config = dict(
    head_dim=32,
    intermediate_size=448,
    norm='rmsnorm',
    positions='rope',
    beta1=0.93,
    decay_fraction=0.636,
)
Each number is 200 + 40 x the weight over its row's rms, rounded and kept within 0 to 999. Layers, rows and columns count from 0. The size before them is the row's rms in percent of the matrix's.

# q: layer 6 attention query, 160x160, rms 0.0463, rows 0-14,32-45,64-77,96-109,128-141, columns 0-79
# k: layer 6 attention key, 32x160, rms 0.0413, rows 0-13, columns 0-79
q0,109,210,145,145,155,80,175,198,241,91,231,215,148,195,265,245,258,162,176,245,196,161,133,124,270,222,143,234,205,138,133,226,96,208,189,145,168,160,223,245,157,254,194,229,224,192,210,231,191,210,173,210,248,172,182,194,301,170,204,224,258,181,170,153,212,169,192,216,242,215,179,217,212,176,263,180,219,209,180,239,218
q32,050,138,238,216,170,196,177,192,84,151,181,205,207,165,115,184,157,163,206,218,207,168,131,143,206,205,233,188,190,192,217,202,223,183,135,177,233,172,198,206,197,140,171,174,109,198,264,218,238,186,176,215,178,274,165,202,223,228,162,282,200,229,180,230,196,194,243,237,182,150,233,224,230,259,237,149,223,261,219,194,229
q64,102,234,106,223,140,126,192,224,188,142,220,161,203,207,262,243,220,210,169,245,192,197,122,163,220,173,219,212,253,208,253,220,161,223,194,202,260,145,230,147,197,209,218,229,235,182,235,300,166,203,205,170,160,227,116,148,270,159,187,174,165,243,285,229,157,206,193,202,228,216,180,203,185,216,212,190,183,266,181,267,166
q96,090,203,171,203,259,107,255,140,202,166,192,193,174,210,208,242,199,215,161,224,165,160,131,124,189,234,199,218,309,179,217,188,192,196,243,107,175,237,253,273,164,250,288,306,263,225,220,149,208,171,152,161,191,181,218,122,217,163,185,262,218,172,159,171,235,216,202,212,222,171,247,158,242,171,202,249,258,179,180,240,226
q128,137,230,170,255,166,75,161,156,191,193,161,153,154,133,179,204,228,142,212,293,147,162,145,112,237,241,145,263,212,191,211,204,176,178,169,199,170,215,270,204,163,193,226,244,232,207,180,189,169,233,202,180,198,193,212,144,196,229,107,189,246,177,180,191,191,209,189,292,206,189,237,240,220,203,216,236,154,234,181,209,247
k0,059,146,182,149,206,195,245,237,210,259,223,258,168,204,158,207,239,278,196,158,208,200,260,254,246,164,225,217,170,224,209,152,203,191,182,189,230,264,188,211,225,222,188,232,137,170,223,234,204,204,202,239,210,181,198,232,170,235,189,204,191,196,186,226,216,265,163,169,171,144,210,116,232,218,160,180,252,165,154,160,193
q1,082,232,197,193,221,224,205,187,226,214,236,236,142,226,202,136,217,255,204,215,192,233,261,173,192,153,154,175,211,240,123,218,264,213,244,212,223,202,249,266,222,177,169,165,220,106,210,178,239,275,296,150,224,197,210,209,256,197,242,217,192,251,170,209,200,246,163,274,247,223,222,185,231,177,136,194,196,212,176,214,143
q33,047,200,189,159,238,257,148,230,226,214,219,205,201,102,177,247,222,233,243,282,238,133,183,144,234,183,221,254,171,262,143,133,247,212,227,214,226,175,173,238,236,181,246,183,213,165,227,195,252,210,205,146,170,163,215,193,286,231,262,227,216,245,149,192,197,181,168,200,261,199,261,181,173,219,181,231,216,122,287,136,216
q65,077,212,193,239,220,209,249,203,255,226,216,238,141,193,195,280,225,249,151,182,145,193,185,157,217,207,144,116,214,216,175,193,211,209,244,178,264,222,216,189,231,90,223,171,268,81,209,188,182,190,274,200,174,191,166,196,259,125,260,195,194,245,181,174,227,181,151,225,223,242,273,148,248,185,239,227,150,191,174,199,217
q97,050,200,190,203,173,200,176,198,231,184,182,253,158,226,218,298,204,256,184,234,187,177,202,186,244,151,186,221,174,243,157,232,254,259,174,203,196,156,223,234,237,104,229,253,204,236,284,216,215,218,188,147,170,177,168,174,249,185,184,211,171,167,133,253,188,234,125,183,253,139,229,152,123,183,187,197,163,218,250,168,241
q129,076,267,203,265,213,168,241,165,216,172,238,245,199,215,171,188,247,199,158,220,161,219,264,102,239,234,158,177,219,150,121,242,206,127,131,235,227,217,215,246,192,143,205,185,176,135,194,190,197,265,160,188,197,203,193,226,235,186,227,198,144,187,150,228,138,215,137,197,156,264,243,217,170,144,159,156,197,196,117,179,202
k1,070,199,198,187,185,211,199,50,193,183,230,234,230,233,230,105,197,255,165,193,165,186,236,126,132,202,194,231,212,196,295,163,188,253,172,220,191,168,235,145,234,258,175,235,148,176,172,205,241,192,166,228,177,220,184,215,149,243,190,218,224,154,196,245,192,211,263,169,111,206,198,224,156,232,155,190,195,221,70,198,272
q2,091,118,258,161,235,254,208,252,188,262,254,254,236,205,152,231,202,209,204,149,178,185,240,159,227,136,202,110,153,212,170,251,269,175,204,253,248,216,210,152,206,110,225,205,273,196,193,254,196,143,230,153,183,231,173,192,202,224,240,231,154,163,198,246,186,164,155,152,133,219,227,158,217,250,215,146,176,172,198,174,199
q34,057,187,194,163,191,257,153,260,217,260,222,207,192,158,190,280,145,292,239,181,223,201,181,249,156,223,185,194,221,211,153,153,202,237,212,223,259,231,203,199,223,250,214,171,305,184,171,164,190,166,224,164,215,169,235,187,201,188,240,164,198,204,173,208,156,193,138,205,253,264,142,190,122,202,148,294,215,161,294,224,125
q66,114,191,157,203,207,257,190,193,156,227,222,243,159,252,119,227,170,207,171,101,170,163,217,115,230,148,179,178,199,204,203,248,268,217,206,160,223,217,146,242,233,143,205,194,211,145,141,175,136,136,208,188,215,181,163,186,210,183,245,260,111,161,185,159,230,149,163,182,169,223,174,251,87,193,216,276,195,215,113,180,167
q98,079,234,263,164,203,332,176,172,154,209,183,192,248,241,91,199,212,229,234,194,198,244,204,285,180,204,202,172,160,234,175,274,220,170,167,233,224,231,126,117,206,172,155,152,158,113,166,185,224,220,218,191,205,199,253,225,204,240,163,148,174,199,219,191,190,213,172,219,228,213,173,209,169,214,207,158,145,149,210,157,153
q130,114,158,172,188,206,310,233,183,202,206,247,317,229,239,168,204,157,255,202,160,188,195,245,193,239,166,245,185,169,257,198,211,178,189,203,225,253,219,148,177,241,196,165,143,139,164,166,239,191,142,188,123,221,258,199,232,253,179,217,221,66,226,220,193,250,204,208,198,186,176,160,166,149,274,204,207,203,153,122,186,177
k2,092,204,241,242,254,248,240,151,222,171,221,231,192,263,173,163,226,173,171,145,184,197,217,275,114,235,213,238,146,179,175,241,156,181,138,225,172,209,293,186,166,217,202,187,209,128,176,133,224,193,180,237,230,222,251,189,142,229,193,181,209,216,259,187,198,316,215,221,181,190,197,223,173,242,165,132,187,171,254,243,249
q3,091,207,216,198,204,136,186,205,158,98,218,97,168,169,203,191,226,208,200,192,238,227,260,238,225,187,250,161,200,241,215,176,223,254,187,183,238,191,229,210,226,157,152,217,204,219,165,288,278,211,143,305,184,177,116,243,143,200,193,254,244,167,125,220,141,170,233,186,170,183,211,202,158,197,229,156,235,244,349,168,212
q35,055,193,199,169,216,163,205,264,220,219,199,144,108,202,264,187,229,177,211,115,252,221,208,201,206,221,256,182,194,196,256,145,160,221,224,240,194,209,171,228,219,207,208,253,192,244,196,224,161,151,233,201,182,191,256,155,201,150,206,240,250,168,186,233,183,120,178,170,164,167,163,242,276,191,227,177,204,233,214,174,151
q67,095,199,179,212,196,141,204,268,202,148,214,214,166,176,123,217,257,187,245,233,159,167,212,185,179,206,237,238,243,195,305,263,164,191,217,179,197,171,200,174,185,220,161,254,146,130,253,167,158,200,188,222,172,228,182,175,234,188,201,228,273,204,151,251,279,189,209,173,186,180,234,222,250,218,199,305,210,163,266,248,178
q99,074,171,240,145,248,172,172,205,166,130,179,172,248,198,147,178,215,240,143,214,221,233,262,162,288,232,225,203,211,212,253,174,195,137,184,274,154,195,187,139,141,210,196,216,196,191,219,218,192,270,161,224,226,231,142,191,261,203,141,163,244,183,271,204,214,195,227,145,226,205,177,241,260,174,172,243,134,222,226,180,137
q131,094,169,234,309,181,133,219,119,188,219,180,211,205,185,191,201,200,165,193,210,215,191,180,192,149,210,259,246,194,237,231,218,226,154,278,161,180,268,179,177,179,182,200,215,187,254,175,173,243,205,142,224,218,248,142,184,133,226,129,239,169,185,127,160,214,186,204,216,177,208,270,262,178,193,269,214,207,175,166,242,215
k3,105,180,188,247,206,256,260,171,143,178,308,189,231,218,223,172,217,177,202,154,255,220,203,223,156,163,172,131,242,200,150,217,195,170,128,247,136,162,136,188,151,179,156,239,235,157,201,172,212,226,144,272,185,189,213,233,242,209,210,185,167,176,184,243,246,203,223,199,216,241,177,228,177,190,166,197,167,138,147,262,270
q4,104,196,206,185,243,297,209,131,106,245,255,204,249,223,148,199,178,215,245,196,260,156,292,184,182,189,249,123,191,232,187,209,257,169,189,196,255,200,134,194,206,161,194,117,198,127,172,240,180,157,261,244,178,149,203,169,183,305,194,191,116,206,248,203,192,140,175,154,173,185,217,225,127,269,180,131,203,130,125,160,216
q36,079,182,253,205,218,274,246,155,137,281,188,212,223,217,205,221,155,236,232,240,204,185,182,259,136,250,188,170,157,208,126,234,137,168,171,191,216,272,321,171,252,261,205,145,218,174,162,212,187,210,170,112,230,144,225,264,187,210,163,154,148,175,194,202,162,175,229,231,224,184,112,226,115,227,176,175,232,167,248,182,200
q68,120,160,210,189,189,285,141,207,212,204,216,284,245,223,191,242,128,228,190,118,195,166,225,140,163,166,195,130,241,246,179,264,234,165,179,264,221,203,208,175,244,140,209,200,251,121,214,130,224,125,211,152,224,174,166,218,261,179,236,214,194,124,185,179,240,242,210,188,192,166,210,227,136,270,220,255,181,185,158,209,197
q100,095,154,210,176,197,239,252,156,139,280,246,204,230,218,247,214,174,224,259,172,198,195,188,254,144,171,208,233,218,255,111,206,204,172,203,142,212,231,266,174,206,204,159,125,189,126,197,193,226,171,223,206,224,211,215,233,266,235,211,144,185,134,133,137,220,234,165,218,206,131,164,187,131,257,185,270,178,159,166,294,214
q132,124,149,239,139,217,266,201,190,180,226,198,248,220,213,194,225,166,267,169,143,229,175,237,182,178,139,219,183,247,243,185,198,223,208,196,159,227,142,193,132,254,202,166,159,154,155,158,219,191,188,212,194,213,241,192,217,323,198,246,200,107,167,213,224,175,201,193,200,206,173,181,227,137,207,159,283,257,209,156,172,127
k4,122,210,117,177,164,140,200,236,138,237,211,159,198,214,250,194,179,185,205,256,142,183,164,183,263,213,193,269,163,190,180,205,187,191,212,203,233,201,211,230,140,190,174,185,147,251,206,243,230,196,144,196,194,163,187,146,209,280,176,211,213,227,124,108,163,178,181,240,179,246,230,163,232,184,242,212,192,213,173,160,237
q5,098,200,145,241,270,185,271,170,228,214,209,165,179,207,217,217,200,230,173,162,232,162,212,239,159,145,151,267,222,166,241,173,103,200,221,173,139,215,215,173,175,206,169,229,254,241,187,195,264,130,213,165,171,159,166,189,207,150,184,250,130,155,210,291,199,151,221,264,180,178,192,200,235,187,199,176,176,230,244,215,209
q37,095,223,157,142,325,184,199,162,178,276,215,208,114,205,238,189,147,125,243,229,213,225,160,191,181,298,199,168,273,214,177,182,217,157,225,179,196,187,196,209,212,163,187,232,272,177,191,259,181,148,153,191,216,204,207,130,228,209,155,193,148,153,202,110,168,219,145,216,205,164,272,232,179,225,210,206,175,210,171,234,243
q69,103,189,279,172,254,175,287,213,185,229,239,183,128,232,270,172,216,180,153,228,206,246,194,212,158,130,156,178,167,225,224,157,223,200,152,157,175,261,231,160,221,295,212,218,257,226,173,201,218,244,172,148,127,203,170,167,167,165,159,227,206,215,196,253,209,221,243,199,214,129,151,270,198,196,220,168,157,192,300,269,151
q101,107,209,197,120,186,219,218,107,174,213,214,122,141,209,256,252,149,144,239,215,162,192,263,166,114,195,194,247,186,183,278,236,205,180,211,178,195,213,192,182,98,270,259,287,193,173,172,258,190,181,181,194,116,230,206,165,217,227,235,225,207,237,211,232,116,209,200,214,208,163,216,240,207,169,237,210,209,237,189,242,206
q133,103,260,206,189,249,177,171,171,245,240,168,184,180,223,249,174,182,92,158,199,210,239,159,191,158,137,228,169,182,210,288,172,177,175,251,230,169,222,284,222,193,199,193,175,186,184,192,158,174,196,232,227,179,223,184,170,215,163,145,228,133,173,189,239,257,216,159,319,231,167,243,230,232,275,208,269,201,131,229,189,196
k5,101,235,211,205,174,192,137,245,141,170,192,170,162,143,184,195,193,196,161,294,154,138,252,155,272,230,177,177,211,185,188,211,264,215,213,152,227,189,214,208,172,185,226,184,276,223,253,175,258,227,334,228,209,92,177,227,198,234,175,203,259,228,179,265,212,177,201,212,158,212,238,142,261,248,135,118,170,210,182,163,190
q6,094,267,124,157,156,236,156,138,198,255,248,222,212,256,184,190,176,120,218,176,165,215,260,137,151,224,199,202,243,253,239,251,278,96,232,193,224,203,168,222,261,164,188,159,198,241,189,243,216,247,171,213,214,156,209,247,229,185,167,189,173,255,153,267,174,209,143,183,233,159,168,216,191,210,230,174,207,169,153,143,212
q38,114,150,191,98,210,208,199,175,155,161,198,138,290,256,179,162,250,182,238,244,169,250,231,218,181,176,218,207,178,256,172,226,245,180,143,154,201,199,130,189,207,244,204,179,199,178,182,232,82,269,182,175,196,171,167,246,223,221,224,251,242,217,210,267,230,214,169,210,93,147,169,248,193,245,232,138,148,194,242,183,251
q70,091,163,179,165,243,247,194,184,240,227,251,139,165,221,172,125,196,205,211,210,190,225,217,162,168,153,167,193,243,135,122,221,216,185,202,243,231,177,200,206,130,191,187,158,230,284,138,135,212,178,242,225,195,218,267,189,159,181,137,271,142,246,214,195,201,176,198,141,188,186,83,253,235,152,272,176,195,188,193,169,217
q102,127,182,160,171,193,195,254,315,211,242,155,122,228,165,208,198,229,188,228,238,185,229,274,220,147,204,156,252,184,189,241,227,239,205,183,157,231,179,163,193,168,206,169,217,186,219,158,218,169,245,178,271,185,256,146,263,175,237,248,197,230,205,227,206,124,171,190,187,209,177,136,209,219,161,247,98,150,183,258,169,223
q134,096,145,169,172,203,241,248,215,235,160,169,177,315,248,219,174,238,183,192,228,182,190,214,155,207,215,204,194,197,157,205,229,136,245,203,174,222,141,173,156,130,225,173,282,235,197,209,180,201,248,201,206,204,173,193,215,196,227,164,161,223,347,230,236,182,243,196,208,184,209,98,179,198,131,238,220,117,223,266,210,230
k6,105,163,177,131,208,227,127,228,199,214,288,121,232,285,208,169,162,158,111,238,234,270,180,252,193,208,182,195,223,241,185,219,302,142,182,190,193,207,181,168,240,161,186,191,83,207,166,185,224,206,159,217,186,213,214,219,251,170,237,149,276,211,194,158,204,161,225,233,251,199,240,214,240,157,136,163,286,120,261,149,175
q7,103,172,114,235,198,109,228,170,154,166,176,235,124,198,262,242,150,146,154,173,149,161,120,228,192,222,173,242,186,222,176,238,194,248,197,173,192,219,276,223,189,209,192,187,212,275,209,209,188,239,217,174,189,166,207,165,183,165,215,146,223,261,199,124,195,253,289,214,214,255,191,163,252,197,228,184,222,172,232,136,288
q39,102,197,247,214,236,186,181,169,142,160,190,186,246,234,216,240,171,162,160,175,162,211,148,285,156,147,247,247,200,256,190,240,167,248,215,149,163,220,233,108,240,240,204,217,248,127,188,200,214,154,181,172,222,242,207,230,197,206,216,162,150,197,132,184,180,207,250,178,220,157,193,175,263,297,170,172,219,159,244,264,227
q71,100,210,177,259,174,137,190,99,219,135,211,128,159,188,175,188,253,205,130,211,202,146,186,183,126,197,148,278,211,140,176,195,221,264,212,187,159,192,175,152,247,184,235,127,260,164,160,199,220,210,197,181,178,176,137,145,190,177,170,135,116,238,171,287,208,169,267,185,173,185,221,203,250,145,192,128,195,215,258,130,206
q103,112,182,246,231,225,162,246,50,231,200,173,252,178,202,324,192,135,156,151,231,140,151,190,224,160,141,253,265,195,189,243,132,134,242,245,157,201,235,217,152,214,205,217,163,170,180,196,180,194,172,108,185,246,195,210,196,200,192,243,199,190,204,207,242,202,207,267,220,184,231,225,266,228,203,211,240,239,218,149,228,208
q135,089,197,151,267,210,184,236,130,191,181,206,216,193,205,234,224,263,235,182,167,87,52,263,238,120,197,183,176,160,241,198,210,167,218,157,220,200,188,203,240,234,203,167,206,216,207,218,211,197,140,223,220,231,171,201,246,251,160,214,165,207,225,177,199,196,187,278,109,223,252,226,301,189,215,191,255,261,186,222,247,198
k7,101,215,205,191,194,172,276,194,176,222,257,154,213,247,263,246,168,202,122,157,210,235,272,192,229,178,187,216,128,191,200,150,166,268,159,208,123,174,220,237,212,230,226,128,272,197,189,154,214,130,170,188,176,195,232,190,152,232,278,249,222,176,234,199,183,187,219,193,218,118,189,183,181,238,131,256,202,193,169,245,164
q8,090,243,238,243,251,235,280,193,211,201,184,227,239,181,192,222,222,261,148,235,167,177,224,225,247,196,188,184,240,235,220,229,279,280,188,224,236,142,210,240,185,99,228,163,218,123,183,108,234,222,252,200,212,162,164,250,226,192,154,205,149,177,171,221,157,246,171,206,209,239,211,203,162,183,82,261,187,203,195,130,188
q40,053,238,153,166,170,287,156,269,230,265,218,237,224,162,243,240,253,234,173,280,192,236,111,178,221,220,240,208,192,171,190,157,261,185,206,234,138,166,220,252,202,204,161,239,198,152,205,240,184,218,158,162,204,176,181,177,263,175,241,203,216,269,154,99,197,205,178,216,231,203,191,211,125,237,207,186,161,109,187,165,157
q72,098,175,219,203,258,264,194,248,279,249,220,203,213,216,225,202,262,204,100,162,213,207,232,194,218,145,190,191,153,188,187,151,182,229,147,286,180,134,253,190,200,167,193,223,184,211,241,111,148,143,229,152,119,221,170,245,182,176,219,238,225,245,179,207,223,273,215,291,127,166,175,297,167,280,231,245,187,134,189,169,192
q104,061,183,197,187,206,228,212,131,171,182,253,243,169,158,209,139,168,143,168,167,220,165,245,180,241,246,155,169,241,287,175,198,206,237,79,177,233,198,237,190,229,82,217,246,209,177,252,189,147,207,190,224,198,100,131,168,254,169,174,175,175,194,240,241,194,230,180,235,209,154,219,214,165,211,195,200,111,267,195,156,225
q136,096,231,195,296,189,178,208,118,204,131,194,188,187,228,158,162,230,139,197,266,205,209,162,138,184,219,172,211,273,188,152,260,188,146,142,232,135,243,241,282,196,200,152,233,218,254,165,169,170,234,180,244,196,201,168,185,226,256,138,184,207,110,147,201,166,198,110,283,193,245,187,201,195,227,188,230,188,183,145,269,199
k8,073,167,102,162,165,144,192,75,190,159,147,266,186,282,258,199,241,246,254,254,178,178,164,155,214,183,181,248,223,161,245,151,207,249,155,216,199,204,188,198,153,250,197,176,169,199,164,215,243,253,156,203,203,144,257,180,141,250,157,207,183,193,257,237,244,227,199,254,179,183,242,162,261,201,213,202,224,224,102,188,200
q9,112,208,213,181,279,303,215,184,158,268,224,207,275,213,111,171,138,207,217,198,228,207,267,250,174,207,156,140,195,268,212,186,293,217,194,221,227,271,136,157,292,130,189,170,222,221,199,227,180,207,261,180,213,223,174,176,234,264,166,200,151,197,188,236,217,202,175,197,248,183,195,145,210,221,202,189,200,159,219,113,204
q41,048,172,182,226,256,238,246,230,217,218,159,216,222,194,242,217,153,256,210,206,241,193,283,187,188,204,214,180,166,185,208,198,196,236,217,216,205,227,286,234,194,251,232,190,240,176,152,237,182,219,308,188,221,189,231,178,222,132,212,135,178,275,233,217,206,260,161,160,241,212,101,221,126,172,172,232,166,137,272,180,174
q73,108,103,158,250,241,317,213,210,200,211,222,262,220,280,164,149,170,256,182,187,169,262,247,239,212,197,210,125,202,182,209,245,221,241,140,260,116,221,211,261,175,141,243,224,229,234,124,151,213,139,237,166,224,203,228,234,138,206,186,220,166,186,197,245,204,218,248,184,218,190,196,199,87,199,194,210,187,140,120,126,278
q105,089,204,276,201,236,307,214,251,186,214,171,234,210,213,179,153,177,193,246,228,251,236,208,284,165,216,185,156,116,175,220,245,197,196,188,261,195,203,116,151,199,188,165,144,102,203,160,251,214,243,224,207,206,227,218,265,182,259,199,145,153,230,242,202,159,179,208,148,194,196,178,234,201,216,167,129,179,216,214,112,218
q137,126,168,197,153,256,320,217,195,210,225,266,260,228,252,156,201,143,200,206,207,204,214,240,207,222,220,186,163,212,219,208,160,201,234,181,237,210,185,152,161,255,174,167,145,226,214,202,204,230,160,290,172,222,244,198,234,196,215,246,175,110,226,247,257,169,155,195,166,175,194,156,147,210,258,185,218,216,183,210,150,169
k9,079,177,244,219,152,238,175,250,233,121,242,175,154,188,138,201,146,136,200,187,223,255,167,272,179,218,234,179,211,188,201,283,156,111,152,219,172,171,214,189,188,217,223,167,241,189,176,158,178,225,188,243,203,185,198,188,246,179,200,150,231,179,237,187,178,218,244,207,250,258,174,205,170,213,208,173,223,122,283,255,220
q10,113,192,187,263,180,106,199,257,173,276,203,112,201,242,273,211,231,99,191,181,203,253,161,240,209,204,220,192,227,203,199,200,176,241,151,218,242,193,192,171,186,153,241,201,287,236,142,245,185,226,132,225,158,192,167,208,150,207,191,210,288,197,205,155,147,162,304,164,196,249,268,213,202,176,227,189,250,258,208,177,191
q42,057,151,131,244,148,200,166,155,185,191,178,245,177,268,212,130,167,163,161,211,198,228,185,233,192,190,153,136,223,199,194,240,198,288,213,180,124,207,205,225,132,79,171,209,177,232,157,140,224,191,221,180,232,278,189,268,204,261,152,189,258,182,201,214,135,192,190,140,189,174,227,202,235,231,244,153,156,246,198,159,200
q74,110,221,179,246,146,194,234,190,202,193,228,223,290,215,161,144,191,168,147,193,145,248,135,144,181,191,236,162,229,190,174,215,214,204,168,244,213,223,153,206,212,135,282,228,262,266,207,208,238,188,228,226,269,178,219,229,200,246,217,186,217,247,258,245,221,230,203,236,118,229,221,187,223,197,224,240,212,198,60,164,271
q106,059,235,214,281,229,116,232,156,200,235,127,196,237,285,265,211,176,196,186,185,226,162,204,177,223,149,197,200,154,131,220,166,169,286,214,221,236,199,248,196,275,183,260,272,231,198,185,205,285,198,184,180,236,187,198,221,117,206,212,180,166,184,162,182,176,209,142,255,212,203,197,113,186,139,175,229,203,166,163,238,223
q138,089,193,195,248,190,187,274,147,216,223,199,216,188,135,326,169,160,170,163,190,194,265,158,240,208,186,197,245,201,196,142,172,171,224,134,227,155,204,226,299,166,153,178,260,238,250,171,249,283,192,147,235,182,153,245,258,197,167,147,278,230,225,251,182,161,217,249,252,224,138,199,266,172,158,207,238,182,171,133,242,164
k10,073,209,199,187,271,234,182,98,192,160,212,235,178,154,222,224,229,263,186,219,220,191,203,182,257,132,250,245,171,156,185,232,192,143,259,174,201,191,202,196,205,234,141,146,118,256,202,245,102,218,161,196,236,206,213,150,195,192,177,202,202,214,170,198,264,192,181,217,176,160,150,110,236,173,204,167,178,206,199,191,214
q11,103,269,181,120,152,246,130,105,198,217,177,192,239,252,174,213,246,192,161,177,160,136,196,152,209,217,232,210,261,199,277,202,192,193,149,174,231,182,176,170,238,185,181,134,206,119,253,229,206,162,185,143,191,196,206,190,271,239,209,204,207,184,196,228,301,252,228,185,193,175,276,282,159,193,204,273,228,207,138,191,149
q43,077,206,211,158,155,249,130,198,232,193,226,223,258,150,184,233,222,251,226,187,204,159,251,217,157,148,178,193,205,148,148,234,214,168,226,226,285,160,196,175,227,200,148,191,245,162,244,135,154,203,250,164,173,150,191,201,324,180,277,168,231,241,131,246,207,204,211,186,258,226,198,247,152,150,177,293,194,176,212,214,119
q75,117,165,152,204,173,207,153,161,175,140,239,213,226,253,116,201,262,247,163,162,175,174,203,128,195,153,213,167,245,175,178,252,210,190,170,198,233,194,135,207,180,193,157,162,248,150,262,158,216,149,225,220,195,195,171,136,290,159,205,268,174,190,203,240,201,255,180,278,165,208,218,230,179,187,223,338,220,185,81,216,272
q107,092,213,216,183,241,266,165,168,124,197,237,203,206,277,155,226,208,224,250,162,226,186,216,231,127,193,199,184,236,181,126,299,257,174,178,226,241,161,125,140,238,244,75,106,195,116,220,195,147,245,200,167,204,127,214,164,269,234,165,268,170,195,239,217,176,202,159,203,179,213,179,232,172,198,138,181,164,216,170,205,169
q139,113,168,212,99,183,285,234,102,194,216,259,257,204,236,198,253,176,240,142,172,222,163,259,256,206,195,219,253,177,194,255,217,205,207,200,224,229,236,175,148,189,232,112,163,161,122,241,228,205,101,252,175,265,175,176,218,264,218,264,201,151,151,227,176,166,237,159,180,217,145,170,208,200,241,220,263,202,158,130,164,197
k11,095,208,233,200,188,138,285,177,201,235,201,199,132,230,264,177,223,263,273,128,185,221,216,196,274,138,270,158,213,197,159,162,248,239,226,224,148,220,234,215,202,180,261,183,324,188,164,169,238,191,164,215,203,160,203,224,179,209,189,183,199,192,302,231,218,206,232,202,127,243,192,182,152,181,226,185,173,255,219,235,218
q12,110,214,177,215,227,102,149,317,201,228,158,161,137,194,255,161,195,193,215,245,177,250,156,165,242,265,180,198,218,205,149,156,234,253,210,184,160,214,306,219,177,186,240,181,215,253,119,209,212,239,158,257,138,160,191,216,129,183,145,223,261,212,178,155,217,197,208,218,175,213,211,220,191,158,216,165,223,240,297,186,270
q44,062,171,180,222,260,222,221,301,153,192,167,187,190,216,165,90,221,159,136,205,234,283,169,161,190,234,162,194,234,238,249,158,180,250,204,205,199,212,197,247,191,194,173,220,143,248,202,221,201,237,182,156,209,207,218,221,113,199,144,269,225,270,213,236,226,207,171,227,122,155,247,170,289,223,249,98,198,258,163,177,273
q76,108,236,195,182,233,138,299,345,207,192,187,173,222,156,242,140,206,184,203,265,150,227,172,265,226,262,220,249,149,170,208,196,196,238,217,214,208,230,213,184,216,217,229,205,224,193,163,231,220,291,152,199,225,187,221,200,95,207,133,191,246,212,192,195,202,173,206,255,160,185,235,170,255,237,185,111,214,237,277,139,238
q108,089,197,191,191,221,144,224,292,202,220,171,223,222,195,176,159,187,185,123,179,156,216,187,186,250,183,196,172,180,186,250,107,139,236,195,161,190,221,217,284,199,209,266,282,188,250,168,234,212,186,157,232,238,250,158,215,103,183,179,218,206,230,172,185,203,202,207,244,173,214,286,163,234,176,230,203,205,211,152,185,221
q140,115,236,207,259,215,105,199,233,163,222,152,137,210,167,206,150,206,147,202,264,177,215,115,200,223,256,153,258,216,184,201,179,224,232,168,178,145,233,234,241,189,223,258,208,188,293,170,197,200,257,146,205,220,159,189,182,102,237,80,229,240,204,184,157,215,204,201,239,129,243,268,223,223,113,246,181,186,215,212,232,246
k12,136,215,189,151,210,141,203,258,221,230,174,198,114,214,206,178,156,191,220,215,188,216,158,228,265,249,206,252,120,217,221,220,204,159,250,177,208,183,256,221,177,179,205,192,165,236,188,212,206,182,197,195,228,210,219,144,174,259,187,183,244,223,147,99,124,244,169,280,193,222,252,195,198,154,223,182,239,196,291,172,202
q13,092,258,165,239,169,206,255,147,174,154,174,217,202,146,213,195,212,107,242,246,193,208,201,291,177,196,247,228,180,268,189,132,181,152,214,228,134,147,231,198,154,206,197,201,114,155,205,161,207,190,123,210,208,181,192,195,223,206,137,186,236,201,188,176,124,186,226,241,230,213,173,274,155,227,133,191,236,180,278,249,204
q45,107,211,204,253,219,151,209,196,192,235,261,199,168,206,259,206,200,199,223,232,162,211,246,237,228,207,220,216,146,269,165,198,231,250,238,162,190,193,197,257,148,133,192,168,244,231,176,158,192,194,297,210,267,221,212,206,165,210,156,228,159,144,162,174,172,193,245,247,174,200,184,156,177,172,275,212,186,232,159,185,178
q77,105,164,224,228,160,174,246,210,153,182,100,184,229,210,240,174,157,254,167,172,212,151,205,262,145,229,141,236,99,279,199,226,180,241,204,260,256,232,182,198,188,189,206,213,232,222,191,216,143,183,277,205,217,188,166,126,200,246,167,182,224,233,152,128,173,281,175,166,237,120,196,215,119,195,173,206,107,151,214,198,171
q109,113,272,229,224,198,149,211,158,199,191,184,136,177,211,301,177,177,235,230,252,245,189,210,233,178,213,148,262,189,278,159,108,149,157,193,311,167,213,219,234,159,188,216,203,252,233,164,164,264,139,255,173,243,171,183,152,221,218,220,161,215,193,178,218,143,228,268,249,206,146,150,266,241,184,190,181,214,210,243,207,188
q141,102,197,260,289,183,195,203,265,206,243,252,210,193,176,221,191,187,173,168,190,190,204,253,212,171,207,141,205,229,216,198,197,155,200,191,152,199,147,213,228,244,150,228,218,167,208,242,203,186,228,191,248,172,262,165,204,181,230,181,242,258,210,168,96,202,224,215,271,251,185,198,263,207,214,228,246,229,267,226,197,266
k13,108,235,276,237,190,160,221,242,202,212,175,190,254,251,190,222,112,96,191,195,162,188,249,216,223,132,175,218,182,129,217,258,193,174,210,188,156,217,203,189,255,222,241,233,165,246,213,219,140,173,147,132,204,257,198,156,256,178,156,131,192,219,275,239,210,191,186,176,217,156,126,157,213,190,239,191,162,174,276,271,179
q14,104,280,200,215,200,189,216,279,160,189,157,206,264,289,268,191,289,133,295,223,170,249,195,241,239,180,204,229,165,191,234,246,131,216,252,196,174,241,288,215,208,159,182,218,180,251,219,219,199,208,232,194,235,127,194,205,109,212,187,157,232,172,178,193,120,172,240,240,167,293,194,177,171,215,186,116,220,210,155,236,189